config.toml
num_hidden_layers = 13
hidden_size = 320
num_attention_heads = 5
num_key_value_heads = 1
head_dim = 64
intermediate_size = 1600
vocab_size = 8192
hidden_act = "relu"
norm = "rmsnorm"
norm_place = "pre"
norm_eps = 1e-05
positions = "rope"
rope_theta = 47900.0
rope_fraction = 1.0
qk_norm = false
attn_scale = 0.125
bias = "qkv"
tie_word_embeddings = true
parallel_block = false
init = "normal"
init_std_qkv = 0.042
init_std_o = 0.0
init_std_up = 0.042
init_std_down = 0.0
init_mimetic = 0.7
optimizer = "soap_variant"
learning_rate = 0.00253
beta1 = 0.95
beta2 = 0.95
weight_decay = 0.048
lr_head = 0.0107
max_grad_norm = 1.0
warmup_steps = 200
schedule = "wsd"
decay_fraction = 0.789
decay_shape = "linear"
final_lr_fraction = 0.0
batch_tokens = 131072
max_seq_len = 512
doc_mask = true
train_tokens = 795400000
max_steps = 6069
dataset = "wikipedia_en"
Each number is 128 + 24 x the weight over the matrix's rms, rounded and kept within 0 to 255. Layers, rows and columns count from 0. Numbers have three digits each.

# layer 9 MLP down (transposed), 1600x320, rms 0.107, rows 663-749, columns 0-79
116125126166149131131179145154140140152134117137105184096117123145118138159136115135140137114119138153098127134117101117124138133160111190150182154136115148136125137119129053166123164151092127151141099137133066152158115101120160087098114145
101151135093156109109102089132132146103117128151145130107119163147143118119116138157143106130159137112098158107146146132145142097087148149112088128120137183147099131139133153139150106166096121130122129116154148093147124093136167126141163138
113160182115125139066110083126140146123150110103146114105137148079163089130121093160182161064132124122148141122142165144096168158147126132159091133146157082127094146093110096125118159122161112115158140140110131119144129144143183151133084110
144142143105151134129118128132160167120158082159165151127156122116105120136086126124107108091150141041094141151088109129117153153111134101124135104125112109150112118156119103151136081134144099113151127122101093117148153153083179086118078110
124113146131111161120105101104144113171148178132148130112141118155116144108081130116109172107139160124139097107115147127148138138114079162160083111102126118146135098169143146168150103077145123138088100120129108132121150199133136121098087068
139118079061106120127114119141105109096152113128138141180093127102125133144115103173090114122149135091122095104137110098160138115126120183123112142136112124156110180135138120115129163117126121204127092152123138146156088126127154106137158103
124152152130120125152110116116146126129120103129102128180099123150124130142143127130084146165156097125111156109151125091152119114102107116143114137144114129167149146087123160142117147112134127104118097093163107139099101112101143110122104104
126147099113109137118110123137144128130097129092133151157167090076170091129123106157103141123069100081178101154154115145121114118124099134170122086121144135112136152151131142127129152141142135142092109108107136134104112118094100141160117127
102146130096139133130167092156159207132132166126140109132171139097068120162153136172140149083115148151171103118134073126149132105145154117150123099134095162066174130160136165115141120159171144107159123111098110158099077130133177127094095146
094148172139126102125135082103121168186113116152117094151152112086133106113114151171142133154113101110096110121125108146130085115128133114096098096151129129135131140126133156100145140139171124108109091112133123129091138149158140079124104117
172129167143122054115150119105097077084175123119136096144129144095101104111118131109133081135096156097160166180118141139155127158125127127123083115166118145135131131130108182118100120126166093129097147136151132140179158144079162122131124204
149129119117182142115145107150167143108116134153146140108093133095164134104133133097144111129093108105120138129122121094135138170105141137136147125119115104114113141105115089122105124149121090127147128138124181142117143139101079157121135152
137067169136143091141148126147096126086155133153110119121146148126140103143157125149142169130159105125108110097132142124109106178123112077094172126140166124165134165137097092123113132139130113157133151123096129128104104137121150150145141112
127101134165096136192108194098123162110118101139126179146158135126145156096164102154122120112169133114086118116116140137122141116141130112137110103156174102159163129138145143152102088102125079154109100119127098090123132097133088121090135080
126142116081144132128122135144108128112141105103145113134121102111148146145093152123101123109138129105103140121113142125123125140119161138130134136172138112134112136145114097111126131113098124158102131125122106096124143084149139115119146134
130124098158137095100089131121165148115131125124105146127142132112126086163092121098111094122085106103160142136089170150093098138143138134126104147139162107136128163106086137160118096134154141121145118104114148107164135185130131147181074159
148127112113135111106114164159088109090106122148110125114138110142156114112094148050144136099135122100106127152137071132131124144148091125111134127132152138150164134138079104143117137117120114088113115088110161112151111139134157117137125137
168157151093132117128106111164089123142178149114096159148114118100143099122130118090155146139150138129115115168138121150091148122121138144090099134139136140112124118136092090097119085105136122147142102139104164108133153138150165120082128150
123156149125153140108137131126154123110122127134161145127179126141088119103174111157098136125116097154163120131113121131115133122145135100155097169140118128115121149102135106108192118107124143128142112122164143157114083121135117148118136139
167141140152113149115160134135109140165153156158131111141141086092129130108093140131115156109140155100145144100117125177162152099147148128169124110154104113123136123112101131149148116104166102148153112095098132104104134091141108116122084120
115143123124147150144078103091150163132120116120161163170146144135087193141148137109111073130131130139142138137113143133136116140122115129143121127069121166122069140123179081132127129167143109160129149128152095164109170146152123125120097153
102148141117114103128159134115123139131159118134151155171094127129120130150099137162120120124089143119113122121175151141141076119114136148131072133109105130132127097087149147195097119116114155154130070126135102137096144119101137130129158144
102084188093177089096105120163155174173157139146101215108123120092132166075157105131142119152128138133119141150119115099130122122124150126137107140147126065102164161116137111114169124112154141149109108086154089102069074108108120083144113109
123132130150149085108150096126156153121138123139116157144112100120137101140143136096131132137137149106129105160152091109159087118111152130112107123138106104123142133160132120156127123107128192091139145102114131103152132120136130117113161100
143159123150105094159129150099127113140161113164160121064129149143126134127150171137064147145102134155147113076080107099136143119153155130097115093110120103150160138098155122144112146087120140144102152121150082124081112140138142137159109170
135122154161152125096116121175126097145102116138142137169139138109170113137132140084135123122119103164122119127154106174078136134119146107094081117151166138153170140174097112133108105118092109107142124142163135179147132116126144132113136111
103154149123060115131149129140119095147117103151156094140153109147126177138138149114148119121082113128146148118137150107176064143082136107132152094128146127112101154116117152174156146134097122118136151089136190113074169105115148125136141149
060133161143092142065173164087112144131083168176140121112088129117122117090108150110116117153128149122155109091129130119157119137159147078109139089088111137138067115101103090137133128138180138118117138100116146106083129137106116163103104067
135095131132112125128128097089131127141134139118098160108101157095151131163074100113128126120124205139109134135101119128101081133086106132122111150159102119186153140139121098100143140158159159158179080157112107121126144087153115079129159094
184096113137141146099087150119119162187094154168120143176103121127108122153149105133161131156106137111115116094121137117109115111142120146120115125109115101105182139139168122117109135125116158093074105134114157087172146123127094133125130160
127118175119097107106156118117133135152139128119091137108124129171117101112144142105117128120160140133142121162142084133119097152156104142111123107122122088123132121116133140110072119154113104142176129131143124146120167076145136064093115152
137115130107157140133172117130141115115140135095110064120170137129100131146083166188141156150100154134124129118095127129138159091122128132135159124075131108170123128124141143154110176177131131094129116097119172076116161141160139139164155086
117097125123124123137158108119130132114117149085146105127144112070110101145100127155118115182089143105125102106197116120155091101149152097155136117113135159152118174104179142100097181128096092099123145116127106124122155121140133107155142146
119114121089123114122139155134118100120149125100114133144115127142139165138107118134156100088105104152122097140162152090112081113101134158129152130087124099058122154151158118135152125138145081068142146105104103144122125138138162110133118156
120137119113182165133133144143139098143118107169111140101159133119140106071136122152128175170134150156122086072136164122097140158105137169104149095144123083113107163141091156097131096146136114113116123081106114098133172096134129150108122082
189102114121117117094177124147145125131118122151097097106164108113115136141085088137097174150170089088151128116120159101150128138083096124130141103109112101138113139114143135124105148092119106099115114102126134105159155148097104137135110123
159112109134102139126154116135146146172119172139133118135142132142129127171123114132103132101098096121169106124122085172140138121125117136162136138133104132158124156102120111113129134098141155136131135163106131118106156103120131138111097132
146117099146101098152149147157144168124157161133108152161138125115131148127163150152140094130118150155134154089108150158189107108137102122121091146060169102135159070161127114108133148105096134126151136141139164080107153114118097114084141130
161111132159165143071129131141103124169108138154131171108126102168095180127084168155050117159129134110133107149059098112119183139121181116139139150107097119101171130145110134111162124142155131178153124121113132121201130116163103160132111128
144160110126111086103147132137130142107142130149143117110147139137156142114143105104136135127161091143128120107110125165105155153105133166161117098126120148124104106142130143100125082138140178120170092118137124168102148137113107109146133107
106153147191138118115111120102117129130119178139091161137174141137133136176138149092141084169147113125150121129133135142088098112136111154179146121146152124113098098182109102104111136124128121120112170143191118173113109144160162124131083108
143127145115098156109148139158162145096125155127125133153087129100172111118145129145126118161138131143116118115137168095103154106129142117125125099131127126163143117134159137132123164178114111141133165170114098140101128145156125139147117086
104109117118119153147137126105126071130114145141142126126121159107116130156136119133139125114127138126104122123112140115135124141137153122149123087161066162132116152129125129108091124169106139153139113091173153145156081128105108100178128129
112123098148110183115117104153114140138158119129107148103142147145103124116107073124136143169159169132095188076159129129115109112142143182122162108089130124092156119170149138103149144087107129125102162113128117179135126090116110122073114094
098125149116101132123120148152144121111102126109110114104155136142123128179138100142112120099129130116134125144146201179107149147111083181142119118129120146118100160136092131054154119113104149140164125142139149109136105125122112163108112139
121161144127172158181140146124189082131105101113156095137155166144097157144122111120139127067117165114117146151152124128128096147133169132111139156131120145112154142123099098096169099148122138108073164105110131112125117153158159102138107146
109170124144201069124121119070141117131132140131123109152137110106149120117134134107136121088117115156129102102138161120098144091151098147140153116146085148150133129141116100137142119115087154143073088113131175110080160092110153096066121094
151089175171125106103126136149153122125140144124120204082149138104125119121108147117148148112124079144124115161112100142168151092120134078099110115132141131143136122160122158150108130182115119086156140126130108087093101147149110151153150158
131118084107163159111150168127102158111108110132150110127116089089137126145178154117139102126125140137143130140131151112125161111119129153125122119099115146123114136145139128124124064130109136125087091150131132132132125141104134114129159138
140088155161151124128135131096126142092137129132107134099116108144110175090116086087083124101134133129099129134140148175136140099095095100105114110106155139137149153111115133118144144135109133158117155128138153101163091105149148094159162164
153137116097119120140095118126134120099106117189103116116118121142122102087153120106118126073117104145103128102116138116130086124108156124122150123147109098169119152104121143171101153161101134110116147082114088119098107144128147137163110141
127114132110146117145128168140137150153110160188156119140101112137099124140096101102103125071139133132132132110115120156128116107075115115115144114145151101118144111101148149109125127179104143113110129136130134114122152150134128126104127120
129125127150147171169135098108139130102171124156106122127109122107152104097114157137153119139090118118132191140115108110155121135139142126137143127152164124112115114166125091108092180165151122144118148123115121138128113056115111091136189130
150158094156114112120083131128129083097186124079141131128123117139142129118131166146120111126148126159111104177115123143170138122144146112091152186078115166120083114095119131121098151108141136111142139139112152170175110153121166144120139091
087096134099161115110083128102101096153081145174145138120168123102125119134129107150100129116111113154147124107142114138149096080148169099118132098130131112150182106164148157125097173159194080089120121111137128132096138200152142115127143124
151125144134136114118153132111124120104169129132092141102118110122084136095085109132134120113167098111145084164117123087122128131112099162089155081105128185127130148132089116145174142157101110151132101138167139092148159101160143118116083142
125123097151084126175096137114098121130114127099152175132146159084104136119138130105105125149136117172158148103084132200098221119147153138093166161083132139126103081128139133128155180141097112156147141127071180112136145112103149154107127116
150135106118121184124133127167169105133137166130114157131108132148126152150126165156158149111140127070120136140094144130120151076138177119092122164115137104159146151109165137106129156156120129106148135104172117135155166107128115146102134138
124102136140124157138173130153111133148101137147113125129153111143147129154138119121147143100144080147123121103079098096074107133154144156110173128088125145152115137124139122145137150132136177144131145093132093139152102152118134128167109144
129154156141140101113102124139174077129160158119124136142177107092123137129112101152053136126141137164135151178103124153153165085133092168101134136112110126102089122113124137128111164204108096089133153130109088133144125164135194111156087184
113129066124127128126122166128097148154115092163154108170166121164109109152156149163159136089144134131136169093110115201149137127115129163090118140146110084128116101134139131141074140125146104143141117110155111103125176123155148057151169127
067145144085105096150114121142112179120095087093126112098112162087137114174157144196168143145112127116083158130089155101113129087143109110183146154101102135191083120112218135056074164137135181172125081170137127096140144150134125102144122153
135082159123164149135125151141130128151151175158136077160096108166145137099136118135143086160108130107149108160128132114115127147109155119060153089093152109116163130131123106098121134143125159135083140125100134126140155123132118081156160178
125103098116108134137112138095127129140135107140135139150146139143108112124114095146105112111140129140146139112111132110117121120141120143112124158142150163125127086141154140092134134087157110154148164111123103126130125123131158087141122136
159130113099087107165134140148136128135151123118149122122116114141122161125122161116118100134129120109114138142159097110118142093111120128123141149137095098120160126113132119149159138099099097107096117111124135149131127121130156100119134144
169087122080163118104107101128127155111135143120074143131116134164126124106096118135131075153082100143156075134106122140115144105118128112136123129124135121127141149118112114139066137131155138111136102129106092100112142071135132140118107134
130118150104162143137143132094134109121175109135110137138133124079108119105157108113145143136165128127153143135085119181189122132162145108131144121161097082142158120117130103105133133153116088146111124138143140153140152157125123104134148174
081095160115162096168125116145136118112097101124097078156110070117110113172165129137154121135160115146117150092138142133126107105065107134158138083089096131126143151087126099137111159124146120153115180158131163128148087153136178144152140146
121153151097150102149133106170166098146107127136134144079105133121079128126136152105115103109159138137173121125143104110135105140145112126132117125165115113109123142137115132127113100136121105167172141114092103142160153142122128136149150145
133176120140119093125108159119123105114133169159141132134087120104129151098127140188087085139150118162128092132137104103124099117094132100106136113159154127147142086096114107127115125114126141132130119096150118151160128162128072084156133168
091105117129149145137138117142103129119138074115129102101110037144117149117128172109132096095129088122099154147124097116157149080143126125112106097110136195166144113142158073129107050154145132111158170143136152117162124152124179166109131104
154128105134153141099156162108131165170145166071099148137148094086102114136120134114126122141140101092108091142128160167089128162100149125164146172151145150128149150119117187104080131108100150156110105138129115084100080094111160103127128136
124148134126126157155112163182121133169120098155077146111108092146138165143124100077160123118133105109143112088110117128123125137091066149143179135181134138117090115151140178124122107127122116093118126134115154147105165165141104140165136137
151188150147107128086123164192129130149119139099118133116146100142130103147101155174090148152192126143087151133143107140124163128153158069139140119140126089151126078110111171117128128136078133139164139135150140100143159094097137075134135131
126151146135156155106147116095127120148116113120148079130100125137094125106162133096096118117126124166183156139091093107150120143095121117131166124110082110150137089140139102103130099136132134098118114095112085116117088124072087145154135084
135121053140110144118116151116097092042105128132129138102143138092132071094081155071108174166151116132123151149124115107201087134107126133143142076078174161085078146098144128166152134178144112132145119142095141149108150125116117111074134150
133133147101110128104156139111124155127095123125135123157101103171125151124138117125131128107067151155112108101106158121133103138217089147095136117123181119125137089135128126125181127155120145147163091147128145127163123130153087131100174060
160128164110158140136120150115151140148153158125085105141120118162135085148092110110114155135139134137127121123108143117131111096168131169140149128134093150150148128137096117170104150173160147135128158134149111109083143103111138107116107118
092097158108099143102121155124084148157124106115138158108154102117117164126110103167169144120142100089111142115155134104105114086106130121104114173133159105089125115103122097156145136110109141128107113113149128161151116150152117116158146134
116111118129117126102115112129159168142123138170124115094091147118160137134099150136154142118131135120133116150135111118156104145121066149127134090144134142168152126166108164128144139148123114126117117080154162143153082136125148157095103142
134162121122193157163109104088131153159189097150102147149141148105148124137131126130121146082123159146098154169121132132136086120145136126105161155140134110154111068131098166095161144132152109127157137115134124096083115132091129125155139123
106164101148158138154124146169110127178120117158131062115109134166137126150141125119121140137141109146127126109155168141113146135122097149182112108127152107144144183109119141099114138220103163127142152094165099191140123149130136173103172126
117131082121146111137169117130152119116077090110125111126159131152121095117097121135124102130090136152115131101140137177132124135140119106137129097168147123125114133127164121117142166149139150124113148136095143123107136169111113105126089144
126137132123137142143137167126114168108148168104099122138124165118088181156108141108175125123098087130127149140121135151150167121127120118093133123145161144123186129127116118162122104170121133093188108142120107154135160125142119119083113148
128117145093135144095136150100155136143090122129148151122152144078079123100119141128115136160141134115151142128124138136134117193170221141108151155118141117114137103127156124103136109142152145096127134108088110135139129110125128119102141141
103097090135127084124125154087125180153183081117106133117145127168093119157152114125138157121104140149129125097139097147147130134126134137119118133139075158136122146138109120136134135144148102088138120142138073131121117155180090118121119104
115099161157106142170134159138171133151164113131138129132138123153127134112111130125155141108117122119134099150137191105137171139116092127133170175103122122103168131150149159139116107102136104133121140105155099134115111186117138140101104149
# layer 9 MLP up, 1600x320, rms 0.104, rows 664-749, columns 0-79
119126092128086185128154137126104135127129162131152137120117088160129145188142127110115114098074097102140107133098119144125129153134098160189142128165123117167116100136166177114129146117157123148103116129106134148096089146144103127092125139
173105102163125126122157120125127111125155146081132136146120121116117142116090132136107091166110094106126136100130067158142137106158108125133137127104121100118161149156097111125103126112110159103114126142100124116123066136147171137140152123
129165116158130117099152139150161081122140132168093099143174090140155192124134131136127159138124118128110121135117101104111150151113100155160098135119142093118138134111136125130147119153058140104118131116106113132131145116190132112100121131
118084108149131142130138162125100104115135126116166102143112134109130118127118120136127120143103081156101125179153115167113148134129145166122150111142126104084136141085132125125143108107071119125144147142150111135105111067117130110103093140
159135133128186123149184193124195144145132135133125126127080153142098155134108116135143152112139093130070160120150088067134126110142141135155143159154153116153140123158158163117113118135118125119134161146115162086141133150149130120136109160
131087156127168093132142110117104173093112132132151138117140122131144117117063131103129137135122144116124137110129109154089116158111141140152118160095117120118103130121152126152113124084141117168086131177128130133148124129173140144122158153
117107110141126088107096151101138124115102096099154135102148130125102196150146137122144127110080136139156105171118118166118150113163135124102126141114118106151104157130119144139136089115134144142094139172116150142158179120130119096092190098
132131110105128082111148114178146114158125078113169114146102106125122110087131119114076146166097096113141133124124106184093157129117119144169136134156128067091101122093095130116119158145125121095148116139118124100129153128140122103127144145
123115176085137116102088146158136138149103144119139108113109112125122105129125118163129177161119111129097173146108120126136119134117143116134138094133154132157120142161116147097129110130134143124133117152126157120139131129115148101097121138
133128099166114114145113175147154089116111131117106163124120117119112080106138074148093096107143110173140130104138086145087144144138157106106102125172159111094114128134168169115102140153124067125135167100170134103090146113120147099147129130
139108083147128128102114147130122160165107154105120129116121113126117094132102131123126088120139143101133133088135113119120139151147123119157185118108095152164144122100123182128097104099129144096101102111092133128114137081126162117105174081
112124130108126120145128133101115122130110141117156138144119138086177136128140162148128143101132151141127129111118083123176120146094128110128075142107135135159124116098084096115125143091163115119131095098120098140155101089081141162122144140
103120102127164151140150097164162094070106116112110152163136086142117128185113114128139127121135138118132097133142171188139179151137122132099118128127154112122126129166101134161127157141163152120120160161144161143133130112137125107115127124
144113129119145091162144076150155134123144120124075147147132114174091146101118122103154159151150144130116089080116141130130149123153118090108149096132102120113114124114157106124182120102106127110120145157145139135136138142119150145108119146
109137127141110123121120108155167116154123113106127136123126104110127139148091164121141126128142070127147124142119160152101126143114100135203135164153102188163145124147099147134133130127154152101117145172140151154151132136146077172153160171
074136147140109146105118112154132116139132163131161180140124159127127117130114142139154092133104160065152123153149138129110111102094127109104131137142092100085118133161136138128091141152144113114125099161073169145142125110122117103151119126
150108129130161125148155141089153104083151165156101160108126107164130120113118130125152095122157104134132126089116141150126114171141080111102102131113105145076104129115109089119122101155136144141125130146111127137124150139139089108161193131
088098147115118130127131134094134140145129143138148150152128141130119132117120129121139154151178194112158095156137090121134161147139118111130133140156103143108125133160113132099109141136124178126152092150127111071143109132093131141162157104
139123148087106124123167104106128089133164110104123146125111099100085126101149096125083094120182159115140106082120130109150097151159084163170178132130104133111150155150168104107146108054121150150128085143145142106151123129100118062122121155
127093128135109155196131119103175136125137144113126123095138079118152123163123128091155151105127098162114121106103106118158083126115115079088067148140126133110110162168112103117134134122144067092152128166108149138103146093122088158123136127
112031128087111108127105084121102122159126154135136088154129157141144108148068130133162110113145099101149134131118106103145103135141142141071058126143107109072099166138157091107152083125109147177117103156116117111154107137141119106119153131
151116173122110127125170053120121138103145134132104110133153150129131100106164111078140124161094039136159114087087155104124130129085136099138123146102108100116126132130114121110134138148120139095116127108145104108127093153137150149116112145
101094096099156154124120130136142097178114135107144143111111124150141182135130143137124119153122068173137106067135145136143146168130167142168103131133113146086119111100085141128074107114109130130115101092118141137136081144100092081173123114
114129119083114145104126130137130151107134159107126140118163122150119099160119104077143139157085122135117117084100161175087132111132047150114101109104119107143137126098120130136124169144129152142133152146110107091120095131145120129120097150
135137171103115131167136126093099180159152147156127120082117121156161128117158130120158115126139129167113134166149140135169164140133110165117119108093101169149129121121142133127107137128149112148128118074132130125128169107180136118116116116
121139111139133098085102133101180125135138118124132108128134137120113094107140148122150077100141157161128059147119145162114099126123079113142117130166115154121125117140144134082149112136092109115089165128102140141125117097118141095074111106
166116130115101136097133174110150175144122157137128133140110048154163154097167136102164081149109145128113072152093124124149138127131077140139094119169138149138136071125094126123084120124117100140097140122099168143108157122105121127147107146
120120108101109124130121084127158157155127113126137134100140173155125133149133125138142130118155143055105162105134114140131148143069130133166138117113066157144136163107148086157127127146102101141144151102174144144131107142099154105107135155
129147083112135140111121142152157154115128103169118094104137119090099135080167135131099164109106148125150120140153117131111118090160136102125109166119082172142144134169111107161120124126126112138122130118118134118198091107091101100149145130
127129088115127130140129140162110125157097156104097126129123176181138134092125135139097171121115103143105108144136135131095142144096140148123157111163114124142130124139119123128122161123132107092118128123121135124101168150155150129162112132
138127106154129135183159152126157138114159132074139093163138147138157123157165116117133116143101160169098127121105147078124177116081126146105124134130097083114132141172100141125139085139126143115129130134153114105137160122153149165119142167
106094127133120152137126090142129166086104098132108138126129153134153089132121114137122142146163107139125156103089150163122116174146143102172064127111136095150142114140112141116073146154098163077155123152144066103119137122138126155138099163
105103142132143124082080138105136092135139088071159123122132088105117152128080095111121138121147146113102144096106132135141143147147143142118124158136146116142124095115096131127117192123097126114139121121104112127151128095127161129116181151
095072158123073092158144147108145151067122169127124153106107129124115142143112155110095122126140172113129173151123145118120109145169161145117079143110161127166095133117123145097197121124156144141168120134166111137162085149136133122123096141
147172130125064121110134132131099143135092133132128154148147117183153194161105130091126104140097111143078121134132146130119151124112115121142114165157107099112143147125125092115094136128125113130137135124129120164110120191147133123116157150
153102158093178154099142163076183087100179109151091135118130055127129148149114110117173093164121110132097116136153135176115151171146110149108097084111157134137130093126130130080156156184113088101117133112102120112089081118154123090115120161
128130169117136129085132093133120144098157156121082116093126091146141133136103087105105136109156077129167171102125127148090145145139131141091122104123154106122117123099065141129121117136155117136127132101120096133153183136100133140119144155
071125144127132156100128133156166104099095141066105088153158118130089126115114140143103132135161113159124156093177175131102133077060134082109123102165165109146158130119136103108164123140129116148124099106099094077133127131098104097112141103
123151113154139124132143136065151123150158109121126145109156102110150152148150135156117139106107117111158162131133127154115104143142167140149162115142155141123131156162145126125080111114065097106130149104130106135132129106132145155130115139
104150102117077095138124141123127152082158171163144165154174122156179136148186154117101106107159099115139124099135169133160149116160070089132158154110111106117179187131135132118126135112116145058124157095124139105128096101159100143119119145
115094069135145089143136120080113098161145108138110146097148124101091152122119123119127137146087120120112119139130134116122083135162115147128163152146151152106084147148128092132110138123165137119127132106131131177127138154113135143117112132
100130133118124117184115145175163158138099114112108104176172136131155135126122169114127165164133090116159069112117159078118145104144127096150151131120184151152128150112101130135097158125107138143137120198109135113127161124131151125102069137
139107135101080113123106152155154090108094147155122141190060097127093158159147164089132128161096090118168140152149110110123113135097104094119120122167167152100125121139083146151122118142146123115118113119094140112156125129090146139135109119
131132122098173124136112097116097177076137139152125128138099125148157133139065136121177125139109108157080160127133124118149122146116193171083168127141141114113140136108114126149134134113153142112106142134117108125138135116161152080119086114
194139122146172158131146107120162118132135103161137146137112103104096131135123130153141136172109118097131127137117160144164081171100159160126117143142124087121106118127115145105091179137108130149115139178160137107115114110135128090146146081
080116152141157139135133138143119162060115105093145121118153120134160153154084160112156146119133145148118116200105135135097121180156130139124172175159101137118100122154100117131124115123150144123121107136135095133147108135150071118175107157
118142113150150135135138117113149104120154170158080127166138133135105096118187139124107115104165127106127098180118137130150102182135136135111129113097073169187134113129168108106149135120110153131143118143146120121148149133148152093166124166
154157119117115141121108088122134151117125116082107108113138152136121133099096118115149121164156114104117059074136171141176070094170086128102108117127152089093128149134116134133090115112125127112125170141108163139140094141151154090131110120
133117142187113146112118102112123129118164139109146089110133126110145138124096095138125167101102142107168107144107093109137109118097157098120091162092136079152141146114122114124133102123115145141193149171108143112110140130148136139130157116
079149160149143133114110121163104107089107142124125083156128121126152181102137137138095097179167113098105141170111110166139138143137081140114083159111145127130149135119139125072111107113157146091126125103133148090152116148140146118112131109
127132104122145123122117114115123101105120099133106187147117125122137125131126128097119122148124148168104088136108135122104110134140161153140096137138090115109171147140142142126119137120106118106111106090122102152121122093134109139119159136
157104146146127127131100097145137137174109095186150118152131124147148178138133123144093110177144102135105145108159130129141100159135123172137093080138124128129132187142090120131102113159108107104082094118164155104087159110109148153172092149
122121119100098173100124122117145125135128164125146125115140151094132131127179115129151098121114139097124131058136120135154154136170112129118086117123103094094137153134157130168106093096127100097142119126173115152146137127155148153156156112
128119126146111140151134127108135142123144154093092139147096146176118135112121090109124124132129135129131165127161139158132141143105126117131137142134091147151143140073126118110129095121098161157137077156129094134145130113114103139127140143
128101170121080105109102090116058128110140157157103118118135106121130125179117120139125143133153070055126135128161099169138147137129098112094112101170100109119122111137092165128127098084118121094108153136097115138094130092102094131114154092
098143116144197169138151148188142143106101130166153123112128115152115137099091106123111116118137138138084078180124129105140145133145112102150112107123119134140075101116124140149134157116142168127063122139118105103174156119117106139113137147
114109149194111099131147115126091126101153115123128133111145132108142137118102128127098150079140136116094063166152080127168178155106121100104138119148154155082089136058184165113149130139116155167100123091174129153104122157118098121162186132
115113094161157116110144125101149151111151148119110109146069174107125104130137087117141113107115118093129115116149099161162158161083134096164142129115126116153093098091134111115163138131149112119133099165136183129100150161139152120130108141
143124158135153127129136110138103124132181091159132182168167117107117176116116096103094117144092117181150092141122092173121176090122086131120073102179095113116109086132116142139154160146102117142105113137127162123126136101142135132211147137
135122173121137129156096172151157075158159105131089151124103116177173111168123138133194170097122120115108127125116113133120150142112101121159138141133086113109081096126132113158123124092119146115111112150145132162129090109131120094116105112
136158156184126165123123136130104107122151132117118157138190147125084112133142105123138112115153116145115107084134135136127139129117120148110103137154133137075204166122137168132159119159127109142136105144106160119125086144133125150144126138
098136101085143069131153090118149206126147164130103085140111096109098110108141109171116094123149117111091093096116174114118131141149092128120099094147112140152089155112160133136133122103102163110157107171130086133128130146150110147146106100
147132144136121109147128106148145135122153135101126113135086088083167128122153148130136154153134120126092137161094138130135128133127109125137127112135107125145147134135137100152135117130109101094114126094143153141088153144137118143110160119
098165141141110090137121120130150141142136101112134138135112127082125120141104108137118160121120157146167103107133092113123123172129146136118130116130117119114100136092110115123138147151136086123107096128120109141133140130142097136137158147
075142074137187178133149180140129122160115119167119157131146152095153118135140136116139151129133133104077137133139125155125133122146136113136161162122125151091133140168133139122158114139124142096086160139145100106148102150107124132162113132
115120164094114139111131108103128120103105097107131117078142115134155130115126126121164130118154068123107086139125149106135119111143134109107116128114099135151139139136100141150124147123117153200154150151134129139085099098168141096129127136
124160120137110150116103098160124172092135098128107173112073147094129100119124114092102155163137134110123105106138115141144112140143169114121091116166121115109128166134131086089138177165089161108085136107154069124143141070149106136139127136
119117128110159103140128134140114141138158168076066129124145157110121169156146123134158141115128145092130137086122134129085106151101147113139166124138085143116112134133135118118114104114132121121149133137101155124094093164128126148131108131
144072153098182171151132114118085136130146131146130143130118143108125158175171124118143106125156143060111115111120115140110121119131092144126127128134106118111134093165117127164149078108105147180100158138103112143073136092146141105106094172
111113141106133089096141084154118138129122161094147179141113164173160162122156129101121077098136139102131140111119158099108144113159100105135150170151142150114109125109152149160144138099170114108106122175119100135069124147105130129093157121
163132109106098124100106137151124148125089143128095159162105168131122096119105107114123112136182148106162163136144133135151104113110138121138064170160105132117103112146123141068138065103151080158125118121104093100093136084116153134145177168
119146109105092149141121137123161137036127148141131152125119161127143132104121097093109150143153093133099124126149146088093106130170180136133151113149126154148133126158122151128159147100142144128149138124155148107074102138115157152129133148
123120105141160101133093099115150101127083153129154172110160071137161086185149135096117138164141104098119125107141132141124128112122137087143135144125112106117120156137141120109140134114119091142116120122135178136138085111138145101145145151
144071174085122112143127127151088139130197155198119061128170109119153128106149116125157116113156137128174157136107138111119108168139085139144112129151088167092151136141139143164170158153112088156110161079155149128107107100157130136186155134
158146125083125110158178116131139105120173124149124099109111101117119121147167128116110119116112163093116126125148109121166118116118178105134122153153084087096147082101117179101109102093129085105113114124157133094166113078109147164114160095
118138105114127088169123115129140120122148083154122148106152130092133163113100122150151119169098159093127133091129148168144100152144133110130119110123106120081104090095112152130135129137190152125153094152146149089124174113118147136171165133
153103117126121101128149124138143119132087174098108103166095141148119137114142116071133134106130105118154150159105111126139141138135145122116126131117098087087166093171129124107137155097120115122151120127107128116118144103130158112151143159
138139112152120159112120109131137132171123145125137218125150117152128117109118102142114130093136140135135111107110120181133130106145134151121128143117089118108146134111103087129125179137130093153076093101157146128138160120131133113115164202
142149163130146138125121155116132125136130122138148086079130150127110112122141104070084179125135120091125157097134097102152101171135074122108181167154144115138121160125080137092122161106108132105140169117136136102170138124128146176111144104
109134185100140098174144130144158133108126109135133111127154141049117122118090145159133141146130147164099146114133121125098121141107100167147151147107130112148140136161129132129104119122098125156086086108134146104157112144126120144117132118
085138184124103097150143102141129096137111120113122148118115129138159115131170119122144135144173174124188112138131089122143206141119122138111112115128109088123110164140123111133146172115186125095089131130109121129104148099135100118113103132
177154142163108121114122121147157133114145139092101096106124133138134141157141156132162120116152132102120157174144171144151127118147125118154129146121153126154130130156125129116129124168155146146111108176155153119146106127112068148134125134
110147131136139166123148165133121096108129127150093135117083152139145115135105137134104112175137116094122145151143118088129095132135139152135119093147087110114102095121153127125109160111097137143109146131174142119147121168158122080131124139
099170139111076119101099108145152130118153110096138121158108100126159129171097083118133130146102109082138128167163142143131112129090105098111096156138098118135116111119078166124141142091170096105132100128117121127179130128113162132104157164
150088143143132177107120115085141131116111168155098118123140088144111125057118164119127121127153089119098080126098100114105152133125061169095156142140113129162123084151136148134118165127149130164097116167115125113150123095135148148110131126
111124135140132119158090131109109153126130140108137110155136119122148106134106143108134126109135148090160095168076082131128106142122120110120118122128126148145118160153099131125111103134122136135127149165148152110151146098176145119104140126